Each number is 128 + 32 x the weight over its row's rms, rounded and kept within 0 to 255. Layers, rows and columns count from 0. Numbers have three digits each. The size before them is the row's rms in percent of the matrix's.

# up: layer 7 MLP up, 1024x256, rms 0.156, rows 200-299, columns 64-127
# down: layer 7 MLP down (transposed), 1024x256, rms 0.176, rows 200-299, columns 64-127
up200 105:190154102112099112135144127142093084151117097086150178113117110148092166051159086085094140147131131143136129156132122084095065066088133181193168092160108133086163145163139123124115153120125102
down200 095:058141135204148160103144182136152071113095082116102084154137169133144143172131118127123123162095147171102135160109112102164132154172086167093116173120145174105076135133122147073162142141185089
up201 098:125138126104092137153142119141140157105114104126133099161139120140169102177084191149137154172132086108108164077141149194124141083132187115087149116224090094111167112115168103182132099135110130
down201 097:065124175094074133084125081110150103130099119087161108169163169109151069134186136103147130108107145170194151151178169161077137139164093127127144137080184063165137085112143123128057120105126123
up202 103:149131151101133133116136100088110083113159088068065116096135150113176113174194085148079056161118107098108091095177166125137175136091119098126100140122167125096142158154131111089141107129161144
down202 090:073142090152111138164013170114103105126093083135136121123122120149116072159157126135093065162135120157091101122166126133099144099132132103080152121151112100105086160090119070159124113068153182
up203 094:087090137098127102122110138143125156160164117100105132072169163148130143161128084083127166121122154120125140100143099185162135174090177170130149063161164141136142148147112130155155135167174151
down203 092:008142117134106107122196130108183165124123117130194176116129142073127128112138080190147070135135064162168112175115135133078116106147104141099069158136149134117158172145085118042070120107088158
up204 101:120114151099155122047151043132175053106174089186089168164106140127085170162155154104104136141140118147169119134128129093118129049101097147205104079170125129123152097070134140098090103153127130
down204 102:057110149170171039134152116135056121135157138144111190119122138127172131074147127148102161094159137137111130149150136093155081137147144090077190156176170150136125151120077059107087118071103090
up205 097:132099095157117120110132138182116089102084116126124139112118151110145097070126156128159055118102123135131076145123107134166112129132164104046142148104133144147130121156112088147068137219116147
down205 101:071134045118091098176078124109148133130099158110169164087109134159131120132118164143125121071093119119158098153126167115149168112103079116120116113071060130157137133190099163152126141111127106
up206 096:125149158081120186138121099182157154096145145148101143129153141058128114066099085166140127161112148145131098116107145168123162150134190116149129094167123140121145146185169134152102147130171155
down206 105:214149079099141121140097172131108117112069101161121152141122150116035164125156166112110115157151141057172123166091141132103101159127075087100137115159159128161111058140131165115129154099183125
up207 101:140109122077137119129100139138110168048110151197188124133149177150120058087140163155098170116064187127127150106133123166186122119102113139132112140121105135128176131068111118127112069099150092
down207 105:167168140120145095185184159106125149093153073134105155168174090197102148124117122192145120150121128108111158068165171141081134183127063123183172080143090151096139166138067138140164148108122093
up208 104:165141079124115178113135098118194139125137117095151144047086149121122117115104173075130065154125086168123074124118132137183149091134161124193079140078104106159152079142154148142087161070140135
down208 105:084182088121096154085154125168065088130104145164151168094084113190053122157137079117077105189113182130122120174078114131161104114101106156144107109129133141112105111139142198152139132132130116
up209 094:099139113097075149117123134161105150142166129131130178151135134166139112120073147126133125111178103138121177126071111155125112104054158150143128140074147058131095137140203115112116139114135149
down209 102:165203135123110188136107111169158122146126113143139117091162126114146117120133160120122142093211082168101133119083109171110111135138134098131132080128155138097124128166120145098131078069116123
up210 104:101082109119127131096115163141159133124067125163105062082137138137093161067161133187122150106106110122106097094150110134177073142150178182082139111135114108094123158141109126115078123210131138
down210 097:130168135162150139155128157163143130107152147134166114112061113160080156119127078126188137132100135109123107155121157142161172090146172134152143206140115128128144143098149122114175121147101069
up211 085:097092123152156155184105114104139139118139110093126120139131132060120131095118129093135093124142079130149146101154176119164107096123110181169204118110109097069164121085176165089222094114145103
down211 093:022170139131118071126134142140134183135189194080152154135115131188166136152156118134123061185076127100206102116133125185114203112135128120090179099179132147181166109072095118197126116136181177
up212 090:124119158104167114112121119164140105148100140120144160090114147129133151134083139139107075156136101168084097129035159094200153121095140138172073105129108104157036100110138114136151135104072164
down212 106:092079080160129114137229143132162152154158111199130148166069155128131101124128076116119107133074102064150117122127151180136124159147112155138114188157091133162168114106125147127129184150074100
up213 095:101113114107183164061087144147123112094128152144121094136110127159133193143142121125141075125127173082116180056105171158105124119171128130098091093108125118101064119138153096209121135173143149
down213 092:016165181133122091089113118109075151179148161139189099091146137096150181120110083137145142114108051120147087117171135155144110099166157114177206151135163102109139197144123101126095090140196091
up214 094:198145131134141144153181158099080117094141106098136146104126105160118146141120140141163161137119152161057151070136138181153129124070094130136131113098089149157106149155092158110109114105116176
down214 097:227105083109136165092104139083136170119129107196111116129119163123111118124115057117126120202099146139087171132109086130158102092142151133081157065125207112126131138183144110075176098101115105
up215 100:134114120128160089133163173153130182087110147142138096076085132129116154114142151122094086133106086144163122076128135081084128094087119157063122155107158142172090131155122124141146213081112185
down215 107:142079147158174116129169123155104129141094090113145057175117100121127056072149141135154106130099100099138133200140138146100134127124127106121116090126094132173110158112094093083060112053141112
up216 101:179105088098110123165141086148173123190016101147083180137097182190132097209167112097158107133169162164097143069089126155127111176135089117155149132139160106130150115111120104113082107162072157
down216 096:098114122108186112076141109143134125151118086112167101118139116090154199154080105115142142161159057165169165170110212151214125167156123106066179155154130196151158166137142132133070089198091129
up217 104:128069109094162087129148125098135139110094112139089108119111132092104185061172157163066135160154100159165185084161113145139092172142183136054140174101160161138168149116077072125174141085106123
down217 095:105147164149143120177152120105126161169170132155179141148130106088140145109136137151087181085086131119141150145144125128149079131140110098113159124136101158100180142104155122086107089121051145
up218 087:096136115140136140144074155172130087109168141054138119202118109102166127095104161154063111132182128115128158090114171088151061098115121121109136095175157087141099082170043110060143158089150147
down218 089:122114107133159096154110104095132123134100123123100057152129115133129124157092147139087150074128124155096136198088109135177105160101130121116198109081081123100100063112125075173106101144137112
up219 101:076081197101117131188091168176148076139101144164148063165128105132184158158100090121129148150155111146164196194099135077140146087127117131154092124082101128117180089126123113114143106111121148
down219 105:040114106155062128138101048147220134140127146093106172115064105116081033100150101129131105083130104105135135131118126147152126078093101087085113143161139117194136145156106185180145159128134159
up220 095:083101189158126104098084109035141115131169169124152123109095155192134154129130165132171145129114122083173148085154157112110171157121132185126144062122140127156120116150063102090059126169117144
down220 097:176184118112190128200095138190090144125123166175090108161113129106168094127096114117209120225121107145147080155153090113145142201148129118132162162112125076137158103092150179137107050111156130
up221 091:135131111097102072167122077133111094125180137195137118154168132181113162123056168065077123144125127138150150064139134143117133192085133102114129110114150121146216121185138107091154132107158150
down221 091:184149073145168064107127133133163077171151108171087133141097156090185102127095137125136089138117144088141094114092187120111109090112045119107145217096134081122150146129078187149140107145096118
up222 104:139100168172121149137091115172121165151148069112154138119128165141150069169148104119102064174113085130175051156079155149082179072167107177081136096145115118133151106113121138132103068127098189
down222 097:144100132129152126087167084158093138113141196150138143120217089136143163093149106117133137100112134119174162113152141148131111156125100183155146122149154138090116145152131110077125148079098126
up223 097:135112121136097159083103112114067159077116144099086167172094173101172085086067189092058135119208133083041165121107105140084085154158168111091130148102126102163112121138120113094129184109104151
down223 094:165120095138180064182144158185125095141113121145127138077154128130058175157093047123187159143104182170178099140120105051107223103137109132214149158096148128088101162092124081141107078146092088
up224 114:121140216130055140098101134069172122063135112091119120154076099117068122156127141123172153113131087110119131204114129169099067103178117130167064075166173141109133108122071118197110156172156119
down224 099:040173098116169181072104153091130104099147147119159158143164106103078108129130126099103160158129099135144134116170158091181122091118227139102095139087114111139057172139131142188130115081157071
up225 107:134157164143140123127146129161132148083086143090135076136062085118061137097168076151162146160101097134116164172173133098105133102153132132114076100126152157118153090119073113125132125147138136
down225 103:088138148092109115157124164121097113134147168074133075145142121196135149101127057087154159086089115128131103108144154115140063161122104122131134198184074162092048071119094098170146093137137121
up226 088:180182158123083082107097087144165070136113086162145174162154076097148125161161094125116111092157084138202068123160108162141124154129179096110086095124090105132098124177081148175174164092139138
down226 089:090100159116109160074124181156125188113159166129177125094086144161130155096122142141165108165116122114158140157131104142170143127131153122138101148078138101055105132135136104119140118124084122
up227 092:134159115077125146146182154146091154168087131117141128065160178123140112167129166183149087191099098130099131165181160136163152068065154088131145105125138134131155147120154083103146121162160196
down227 098:115153144143086098152156078097125084144116065068153156159091142148112112087184137116156130122115068102156134130112116160089112125142118160115110102189123104178084153111182132142184127119130171
up228 098:136186097152122130111121115132170106192159101118141154084074133123180168148089118116150073135092114128156089062108072086112122161087153156163084094110129088138137106091161159053115041166113167
down228 095:048156180086163124144128074147127113026165165133119121105096150172161106155097139153152149072149070065153164123128151136065141105135158073108158152135097096167176136083078154145136156112102153
up229 106:176108186130054070133173160138170160087186100117182102141107093135059137143175155116175152073134215153096162155085105193140156083129128144136138145171130101157156177160125101173117103096168144
down229 100:168138096133138159097182112070140129176129193116121134068133156125053165179118185092095200097072132130057100085045151124151107141115169106137122120066130126150134154108120105155128175128078132
up230 092:138091192168107133116144124131097169165159130103165089144133148160111061138131083195115127111140182116125116101108118153094181151113156139101157132113152132127122114170089108208139132083145086
down230 094:183113076103103115150163163131110163110109111089128120070101188107130150110094123180116151112143079097088114135184035088128114146199147164094112132157153089155143105107128135112126146157097045
up231 105:116126102133173143126105144172163132111112122165160098114143144140070087082168126170078105132136128122124174167119104160110134175104092164150110095139108162112152167071137094070178132182167166
down231 102:151133207146120120171125141067109109056169104143161119100135179186122159115098160151137149118141101155155129119144073145114095159084191135166141131108107048129082156124124124129099140118139115
up232 094:117079115059144136142032169144155106179089129130174093101141169093133093128139051145150130100149103149072086132182085206162158150155096144127129182200118094121106143088106092119083104187141176
down232 101:112074131113150110152097133080113135130140104153150132180144196164103079167082167100093119112110128132098124123117188108138200112147138126093182154100120148099167136070136137120150193099098148
up233 097:102099133159176161082094109168128130129122142127149154164051106116100167155169183135147127108141109150112131161072136161093119127157092150124099088097151153093148116073096082184108175160160129
down233 099:125094142117146083104119169116177109179154108145081146187147140098143095166115119130117126133176129106187204141072092140164197114155135119137151128125177090184171096153109154136115091172116126
up234 105:136202170157090140196073101123093110113155138152114140061087132126121178189118145171097173145119111085147125149147089160104191074137176153086110072050170107185145058140107107183148123137119156
down234 100:048168146144119069158143134134101139184185120110138117168111142104134108167086074117127113162141125097085096157077163153165122157132138077149203141183049170134161075120151156139126130161082103
up235 102:125130119101167085145096109070190144115106117150098130121136127153114134138154104122119064145145118144175080080123126152106127102124106147129147092050202126083116106106142143135170166164070080
down235 101:064133123085169126120102123162107098110129157100118149137163083111061109088137135119097122095106102105159168125142144065124132108113115092143165128055127084161193172142133073087119175049081148
up236 100:114110106086118121156120123082179162101149134065166118100190133155071073144127119075103166129175133111121152079150140176125109116126114121096103156158081083171125140159119138111085106131113102
down236 104:099107083092129106096133129103120124142107089140097121172086122172106150165172088160124178114176175073126188100177225144102140161150118108129183152123160074183167108204126161159117170151145141
up237 104:089079141122152168124124153080156142165095097187154076172144107084140159092120107203190125122103161153080092157182156138170129124123094174149090145154147155114129156132125109152106130147100104
down237 099:081148113143094096098128169155138100143084140121097126119144138142054093174135098095118057190185156131166137129140125110148090143136111125143160133110105188134104101091152154084201125161101157
up238 109:094176156140149073113130134153171138111092126155135155142140139141122119181116137206108163084133112141059176104234047216089149121143176132148135047098122171109184136115123115102076131107173099
down238 107:114127064143180199120146147139174158139153112094175110124123168112157124144183070174114148110100143151134153097158109191127153072125108158181118083180102124126142092167063028067179172066072115
up239 108:104040087114158103160145150088153053103153160147138120172110100129151140160129137126114107103143099137102109123202135142125137129130135100146108128135136087145133154107109140121093128143164120
down239 104:050186135146052115153108147128078135138175198133196082146103110106110109064107114076114186081142098124123150138116146094113120098104081175109134135120096084109140076127149163088122106117121103
up240 104:140114115155118163120088143137083144063142136090126152137129195065129099131150134145051156148165101218182083110108085151160172124106151114125133119139112110113143131137097130110140130182126105
down240 098:138113060152085106106124137137100105156097146126123131162076160080161176102109163062121180091086113150126123118123189162152086169057110129101099117109142129169100149115086180197162141151162102
up241 093:095152168113138091155147143116098085136186150142110159124139149064100143110154082109202099144103125114127129122114136111094144136132121147104117122183100127145127115123119158126110104160153100
down241 102:117120112161177146107122103119103124101149122130169175162129141123137124164181095177122121137184156100172093042105109082133134170149053175162147084158127117186186107142078134130107097110133123
up242 094:059096130098106122123103103164108163115130123129168113150093114124112143139102151164130101150118101117148183131164176171121128050124122151079161093148107090155084046117190100088115137113106058
down242 094:167185148164107127143165140081165143081180132109147089185177161148065091073097111136090156136122104181105118113101146138122219187173081124108139161092165118162118106103161117078091187115115138
up243 102:166190131090202112134128109147105130085119169098148088162104158113154171109121127094151096130154106130141128130125108163141115111118185066102112088144054157147076121155131128094159111110047133
down243 099:153089117081123222182161138114109154148147116187145090079126146172116164158183113060166177135182114128099072158139171145089124129118098103111122126101098137125136107115136147111126151125115149
up244 102:143075096162105094086162098148150072163139139133090167141114088081124205090149126161095076139105113145133132154091169188113132162192100104125130130134173151156178122110147098143110119111115136
down244 098:245161101140112184129128146178142108138121106166104056139077113114131155108097179093152092054122115102134106104100152126108100181137102107147138242169167197106185170110137166133090158141075115
up245 109:103203195138103096120103120122129099163127123060109106102186112136158069113098125111148116161172183097147138109124137138126113104077122117147090091163078118134130129145155118101080088135151139
down245 108:053128124098144146057146091114149128108168103163165154147167127126170169105154152142169178110156096146195121148112134147160127115142125108097137173094192162120153071124056145077092123094169101
up246 095:099121118140157120135075105093171146136133151066144109117079187151141145099121165097090081165075167104112159091117146132112090173099136141138097104188159129076144166107103133091082047091109143
down246 095:102109129093106150140140093193128125049128095100140197113111103137110088201186142115132134119122143093153156098120091096148147111131139105138110094142143089172126120098114124139166143117143155
up247 083:086131152140139108174136079119140120090113100088165135157154118122120182123094127133100091139056170074133121151110112087112171148134096152130118150115134130129156122147156109150090174138104147
down247 082:189126106154172146107128139054104141109126091162175110141087143155208152135121053148124132171097132104076088151094102099088119123160129149120164209150121169122176136118092084172054183139081135
up248 106:139200164119142125120160150108129159092135133110132091148212122109056077150136130130116131082169151149065079116147089165165133158107076198129162115118134109116153162095132106065076126141168132
down248 096:121140066161143125161096163158167129142137132154139121120145109120112155032100183142153136066127112168114178175145175144148168203111096114089141134084096139129219109137105100088070150154093116
up249 108:127182190117091125134125147092168159115090154121119131149156144123169107101077139228047171161138102107119145065139118087173118152186133157083148130097077126169093131111106115122142164072147124
down249 102:155136101098098083123082154106153203164151158163124141141172120117156137118141104142112105088137115131186131094119118123137065098125069125165080134142116096152154183133122194123083155084041151
up250 103:118097088125082102085068139180094119106151142151177116110097146185184146093089166189168078127154168103197149120139117142167104174150121113136137105170135091127150139161100158058191165049088147
down250 089:154100212098204148156130052169119148145118147100143125149035164111142115124107073108149071129122118173109149082061107106137113076088154158130094177143173132081120118101147066132101131127090138
up251 106:140114098110080099140172148157169112109139120090167118110086165115140126147155059142142124146112194105190143153177124115169113083128129066137122146157089116151152166054106075100128141105123238
down251 110:156119129159149108079100175109112142170179093165090087126131115136136073125096157124140121114145148082114140131152175114061148153141146145149103118160182112093108187112091095116132143120132131
up252 102:144121115127131072153172066104174076104118093166102114113084155126118143085126123149113086147174135127191066102142091178154160122116092169129143139169089048068104147119136167106098058139121182
down252 097:133080119136133142128116177137112085135126160137141135092188146101129130099140093132179129169159129135091172090153099128104113103132134128151112108128110079145088068123179135065117163115092168
up253 101:103113081199139101183125201133203129121065201159142180134146121110092109083159073151130145120108109106185086138130138104150151103102114174123168109111122137086117125106094138143156118126115092
down253 101:093126168074144154214114154167193159124169115063085134148127125107168120181133050124138121135154131149122092123141063134099160153146204134097141107120124146117169129107099118155152096191139091
up254 094:075105179145143146137104120149180133149179094119143135069110150154131121154135156079162086164137138127125085114169131132121169081112121084145110190093140117088117130121198156127155121198144135
down254 099:150128122143101091123105126121214128148174063147140093192126169159160109107087123125098181168107137117110133130096182145066112096124080127137136086214123149110131141121088135152103136151098129
up255 104:109095063097128142107120141138123115151125132130177131118120089155066178086084149079178184086139210136173161163120125202177076208099182147130135120139066149112157118138126094125092115115148065
down255 091:149182202136112077119134132116111154100117067116144143106109130100146112169152124132112080178157097133110083103136136078081219087129122108127178169148172102113111147090151128190128149120128186
up256 103:116131113113140134145081150156133129168064150156179152112137130178162105077186145076133088154116122115174141140162080149114117194164124166114146096170102100143154141113130149128113136105131116
down256 110:042109178198068127153172125130134170115158156095111098079135085110128170089119175106104113167180168111094146153122155084148112186131117112069123138152175111064104150115073134128117096086114111
up257 106:180173112142148134169092113162157152094159168090181104091127191156108144119175117131147118124191162161098120128170151167073107074076151153075135097168164148054134183180121169104129095140136083
down257 103:207097144133146158106128104082080105127145128190191104158218136080118134162124188114074152091143203102137122163139140148144078135130148152212128132160156109150084119108203128066144153096113129
up258 093:139115096183141093118144125153129088135147159116094108054144127071069172113139107137091140145130124110072172094175113159168185169106091149142115188161067100097113158112101100126139093179116167
down258 101:192119153185147115118150110143138119093107111108174126098188119111191136108151181123151105130090135151110116147154142167103109170134100102122177170099098128122107113110121102106088167160137105
up259 095:137104172144129171094104074131122114136140168121219120163124130152130095089151178158201090102151127075150117161072184103073095128128221152159137143161121154105105078099139121086136083116109082
down259 093:130145115115135132140125153067120133106134114104105205089149181146080108090132130102075145174182176192156146061101162126145101130104077133173098148171116087203129143068120140099104074142144152
up260 118:060092109072133147142075183159132115184104137129115086114090126120112178169108106199099120122173140138110076162180156121137165110092139151154145121117127175088159123109128101121123090089129143
down260 100:040145140097151086117112189131151150149164116115110099148088091083077121192087088123156126106129150128117095139123140162148117098118094138141119120105106167131157123143150163180139133122147128
up261 109:151095148103141112155121115123093121137084098173134101089106133191156147146097162147163136112139056135093172098115074110106130095123070114103082184094178095094095056202209125115116155168128127
down261 113:144100165118159127078115122167115068149122084065162160166123096140118104162127121140090149113101113092145102161129135105070103193164106107019071090140129103073164125202131182144125134193151055
up262 097:153158093141115106105120115072146067064132072150101154120165072074119183149115111127097114152078098131150157214092136147139180144138095153160137071132080152148176136131145100133064061137136127
down262 093:128131139134199089208123132097132119151070121150140140117057139181087085137080038156125165117101166161124121150097099133114136144128164122157147179095115071136136146122081073148151154164120144
up263 110:145086157109136140117120188169130082117119137132149135122112128133078141127153083178111082104166114159119099089160129157087045065119080179128125134128180133115179149120134159125086144129167131
down263 104:058136127076141124137101158125097133100093136122135188132132125141110106166117079114156148143133075189162125087133095132128118154140167100128172100163215196129081155079130147103154106110177109
up264 092:142176108132162131075053190138130114125084138103130178137157064107113117162159142043157081176133115122145156128132138108102147138195130136125082059158155134133101187096115152140121094151106152
down264 093:169155102155140082176134103177099120111097095115107119106167092125143135166123093136115126196108085122066125147143104130107103120133129105136155105142162176180090113087185190115141093124131156
up265 104:172121125212137155096116156128157053142160136101103082131125121139128104103108093209149122147102150111137100178162136099097092157158113127154144067093099180095114118134129150108075134131177150
down265 097:148089161109080134115021135124144119110119134115198138157075109139132064104148130099105183066112121183125124149128111187131155094105127120119096186135090133131155097126066180110132079108155149
up266 098:073185117155158144129117141150171121131121115125129145150142135087109159128166193120106087204125107086120093112124109106119074153075147105114097111113181144189181146141100137130115116165167149
down266 097:033126152129110164161080110080213133087105135173148117098114149148114156134095124135132090169070095074131161169081162075138161114157142109157089113088107124043155092186118063178119076157115111
up267 104:125150116190162117121155169110096122127095094125167109104109169093121061131139121136142134086153169128081100120144143152119118122174115113145132113134140126148142096137094101176069082094164135
down267 095:167142107186119147128149130124102117105156118128167078205174138120104142174132113109092121133172199140174087132133111131105133158184119100110130113179152122161161132143088115142117075100094094
up268 100:143117172146139156119131116145089068177107144172148173089069123150098054094145082124210129125139131172136153154187129181102137126167137162088144073187044091161134158113088150132154115195116099
down268 106:145128090090102078093145105187103130134122088160144082073105056149180118101182158132122175126145158089114130174093129136159176144177128100136089139085073141129166079130055139123164147158122106
up269 097:097106130110121155092108196144123071125141156056127147099136111093133163163101112123141082090129143114154078122094096166181125121048143118150139105130119139119149143096178093077084138141096148
down269 119:175121129147085128094181189161124147129153143146107118140080138097166136165133132103145054115110147116127153103118129072125081116047084121168086152115084140087130157095130153119098195112117106
up270 095:121122131092162058174192120125103121135117109133241129107189118204151164117115175071113117090135130142062121098159126178132130104107130170132154177133104137146150130160111142169152092158115068
down270 097:085164183127138150144103141154158115189118140128119118081081110118111079070123076112163116165154166149126125156121150119111118125115153149074135089083126081115167106167149107128159097153112095
up271 102:142119114076111126112106063122109128173197113159113127096206137072112122167148106078104135059099120170124100100170143139127177131105122179157123081157160107147117153197145116114163154178137068
down271 103:089090114064142172173131121165106114110081081158094160163146108089127076123150152166152104121105131141163202133156161070075110101150149138156129129069108061145105178151129105129125132160115114
up272 100:086129133167137209110121117138108139176062087102125122163155096102127142159107112134063123096166171125124098167141076130066191104148148162194102128121094167136107151086082089098150167060141187
down272 097:140130173146172173139032146137133062120096157172137128120068143102134135156150152141097130145124159153104107135119150131161134117119115092149030156131143143120120104156133097111178133143162143
up273 086:097120167149110105154142090113145143070151129132170180114117149195163127118118186125113107128146120131119120110086116097131101097163151122148090156132139067160178121096119159094145202097147156
down273 099:166113134100099192097095201133172078174097074172103077138128096080140096214121110155135135117084122121095136184147137149202134182142136117109119176136112141158129128140146153104137086150118170
up274 104:132105058118142122161086122113156126164135131119097149134092137153127062134110107143146128179216111094104143197167165179174154188097147165128134103116123124154177139117119056136151122134150137
down274 091:128119100110137154143105120128120066162112119120128142131080149136143165172087088110148161194132132129094099125148088098145137144076077120134146164119165130116096106133183119095116055157194094
up275 108:129115139155119113063126178124073099139089194075134118159098133115152137162094150174223106119156115148132094126169150152112105168111110102044150173120111130137139133169105083115121093232156154
down275 100:181170106180177135111122129166155103109127079119103181132140128153128113137078165094199144173133184112085161125140064132144134143136129176092121123149152093172136056136113170144145170192106136
up276 107:164135155149163141150167113202108149103159158121113096166111170198067153184146112159102133154157145123109133098110120111159142127135101097112114131126158114173104097151158103155132144134172143
down276 109:172140159107090148164175110183124168147147166121120159169118186150097126117127109155078145137117104162155209082109146121121127112086114139144111125193172142154125100169155085108207160128167129
up277 091:130114142142140134083133084128144108207134064109155128170167106143116119102153109120099077078121167141152124172141071149128110117082107163114123162131132131097144160079069121125153183130107133
down277 099:146127089069071168134155116129132113082076156122102115110072139132129128149112131205143126100175050126140125184083155126114204121148096144104116107134119123092154122084141175130163109139133114
up278 101:124108130112152110165135166135110114088116115105184077164126080116061195124181163111097141138150103132175146182091113129118105137126091079086137147106118136167099105092055098077176070122133129
down278 109:198184133173196129063141128106136111102067173142109090139102143116089169106165124081119078154060113125149177081058133138164141153115147081117126168121120137106190168168105171134112163142163143
up279 109:106106167138128133125104112067152117140122123136132141123162182149146140213173112135185117116125156140100167140109188105101112181082182118157095145087148141112116122096127126096184091166061083
down279 109:117139130164129067151138184142145056141146070103099114177107144131053114135113134122096090098139102115157214085157129111150100108120107187079127144162091196159132086103170140073164113137164158
up280 092:162201160145115096139120164124115129136158165120104191125072122082096127129132132124130089128161147111132111092134150171131131181157118106125118097185094078109138166145159142201051138144124166
down280 108:176171130119107122113102072175165164068127149094191131165126144112145112132100100179146120143143124083098188152173144114139101098120092079113163156090165080156200048162153146135131151144099129
up281 108:122130150079155111091160151111123162133132138112126120180156242175141080154157140090143104129185128079120150134123127123092163148160108164134115126119121113139185083084101108119184112171116199
down281 118:117142182096169099131106164170088162111113165098145123154100233142161061155120100131154083137163105100122117097164056132094154116130093179116158161107108082145160133123166130078121091144134180
up282 110:096125085087127072170094094124088064070089121073126146137140156139143132103118121197169114161198106108182172154134120136147140154189120141113124138111093069155061158094083132065149133123128173
down282 112:075097097157133076129165132103167130128097092117104124154156131149187114129108105153144077084193163098136082148055074131122165182130136083102086162138164072244143104107135121098115165090153111
up283 096:144118146063116125136164119049104121100117183126153111150092083112102148101135087167109153138162117142088137148094124100126146183156215101120109146161160110123129141182137178198133131165109138
down283 097:174142185148116165128043147152067081124105079099129141064136182116174101140113180110152103120138127044115044129133133080139129137117154113123113157119130164146154129092169185144082080144140174
up284 103:144123136092137131087139122154119146106124155161175118115099113077124141102210174148124122137128107136089142128085104135187170117120126104166158143170089093132117107109083119175077170112102087
down284 103:155143133118090078150128104116145111156136131155117098095098165142120142121152118137145091120137105174133069135132165141150136121144129107171164125117149123148075094126092188159131141125130089
up285 096:112163160160089107069138112121135153099107145141106135115113140150092179157182066080192156113129164127104066176130124148114149106141168188116088159174080158119086154025174140127177127101146126
down285 107:137169156166166053139128073126144086069098099102129126147091100121121160106165118096166104133062168102127139153077079148107212171104154158175128078110130129184068160149087155121137131152143086
up286 096:136141171094181149105169085134129067110129126161150152165155045073091079141085171182124134087112129125113138152114141130080125068109178100084103081147137125137118121118166129141177103176165109
down286 096:076081075116124148173117113143099128094091147096115171101108127166135171141114143123096071117131222089145104147109128112136140126139144076106075131168161098178162087139139166122094139118085218
up287 109:129087084074123097140083141160137133173134173123125107123078138167085160148112089127152129127095157147150161206184128141188136117140143145132158130132099133076178072082116078188149095125150157
down287 096:084097080090135141142113106128135129171158128135186157149150140144137111128125045127147110108136190147156125167095092130087148132129135132069144133160150141111172088112110169064154103155084139
up288 108:167084140098080122139092109167101067123108155109145173106151118166105094153130122126093123128125141101135108147157124167111101107123049099164114105138106155127111164143091087201175129022108078
down288 106:091154157122096149115089145064153109093172124122154135110137071094150121129135130142067161078177142093121109159115103139112090142120124136095124171169082121113108167140099148112158197100099126
up289 091:121118125054167120141114089162169154134140089127069126139106125148227095170103187114127138195163102153142107099123166156143158130111130096103094134100086135141148152148100152105100155144182115
down289 081:105101173151078115162097118139094159135182139138133105138137148113117121134200108151126131112106070088128075153164167053134147093139104128131178146129139116101092116051155097186143132132082105
up290 101:102081099103097154164084201166146082175106119165149154115188126126135161152133108104102214141101170139142118175103132115109154121121185191073165110099085170123163120111132122177037087125137160
down290 108:027121101119069146157127185172165192176122133146125122118093118146153110143108120111074142122085151125166173159138110082143201118120144148099146077099154137098098133139136170201118162109133153
up291 092:096073100150142147120086086141101103105132132092162146061177148085149140128060147156106144078111082173128125153114126157145155150124151120126122127123151124190141152164091132186045078138139119
down291 094:079098115148121092154216125088099141078043141137138161152127123160024158151082131134184107082158087178137129126124130142153144098098109128117105120174061118130161067163142158110127093122124165
up292 103:141155117176116109083138184053158099136083114117201100052109093116125128182131140153100090150126164115162163114152164135158163115097140111156116129106143055120169150072156131120195157148090085
down292 114:255149098110118113113115105141117095184120097156105113155122122100083115149075122164098155131050115188185158128106159128124124150111142106114155151088162115099165169126126179117141118161110132
up293 105:104098122107100112123162128146136098156173098102143110125148137123159116094188107058145117090176132128146142109188140185148128097153198129127119110151151118146151121154155135151113164140168147
down293 101:063149109128134119138109123158137097151144048157133090152122115175175139094205159110104187123099139093114113144155135104120161180083087157157163123140156118145123154163099113129101138083127137
up294 113:138146110074096140207130109078100116158191140059144133144147096110091149158128166103132031088143084151123172104049132113117151103143134087100152126124151112156116079168147108139124161102095045
down294 112:164115151120107130151095103167111124112135150152156135139164150197117098147106134071139148117112105156083124092088125167097123132157074145071125080140084154098085139171061162129060186146105138
up295 095:074057105145128107180102141193153142090114140087056147077114116120122127166112084147104149136138132173098118122114153119146211067056094135166148149106161130109186087151109079120160105183124189
down295 093:122161135082092130133058119125171107143126115203126162132118166091158086150149110091131053160157150139158186118148120123171190074179143167162067161144102152131147104116108169146134138105130107
up296 101:151167196184172155149098126118100143160164128123162107144144152091076111187147146126109136159137122157083156158157138143105104068104068124163172072118103189123134180153108122093144099141128149
down296 105:139075118159156141123199175119145141085062116123075125087148067144133243073104153065146192106160155150101122152113153181125112110157150148125074141186131134128127144087144112068175168123046133
up297 089:160115161107155144122094124109127120126151105096121162112167127147129208179107042094123151122143148219086189085165144109127090143151121123144114101082148114148139064153153096054164088162117119
down297 090:086141112111091109135156122122134107103146120110096088060157163099152162092113115143139144168127107172174158081093197117165089176115129122158119102141111147120160115130100116137126178161120140
up298 097:122113176127131102125092166104099073121071163136092122140143170116148147127098062096164134144114079136097127076136125104169143144124155111133171128097163106197106103158132111124166068177114173
down298 095:151147028085090177089128102084145107138102146146097146151122169130128101133150127147142179125141201103166088114077160139153185149094060125090099120138170137094102153125119136060134164151100069
up299 104:118159087136143105059127085133126174151077196100138151099140110146163135163077155163138093108166176162213043133082061187135143146149130107150121129113112093141190127130135121097156187137146121
down299 104:142147157119131124121133185147132108107112104092154161125135112107107160156124175092178121208090164131167089155083172185054112107078103133061123082144144152107118082120142141166181171164139114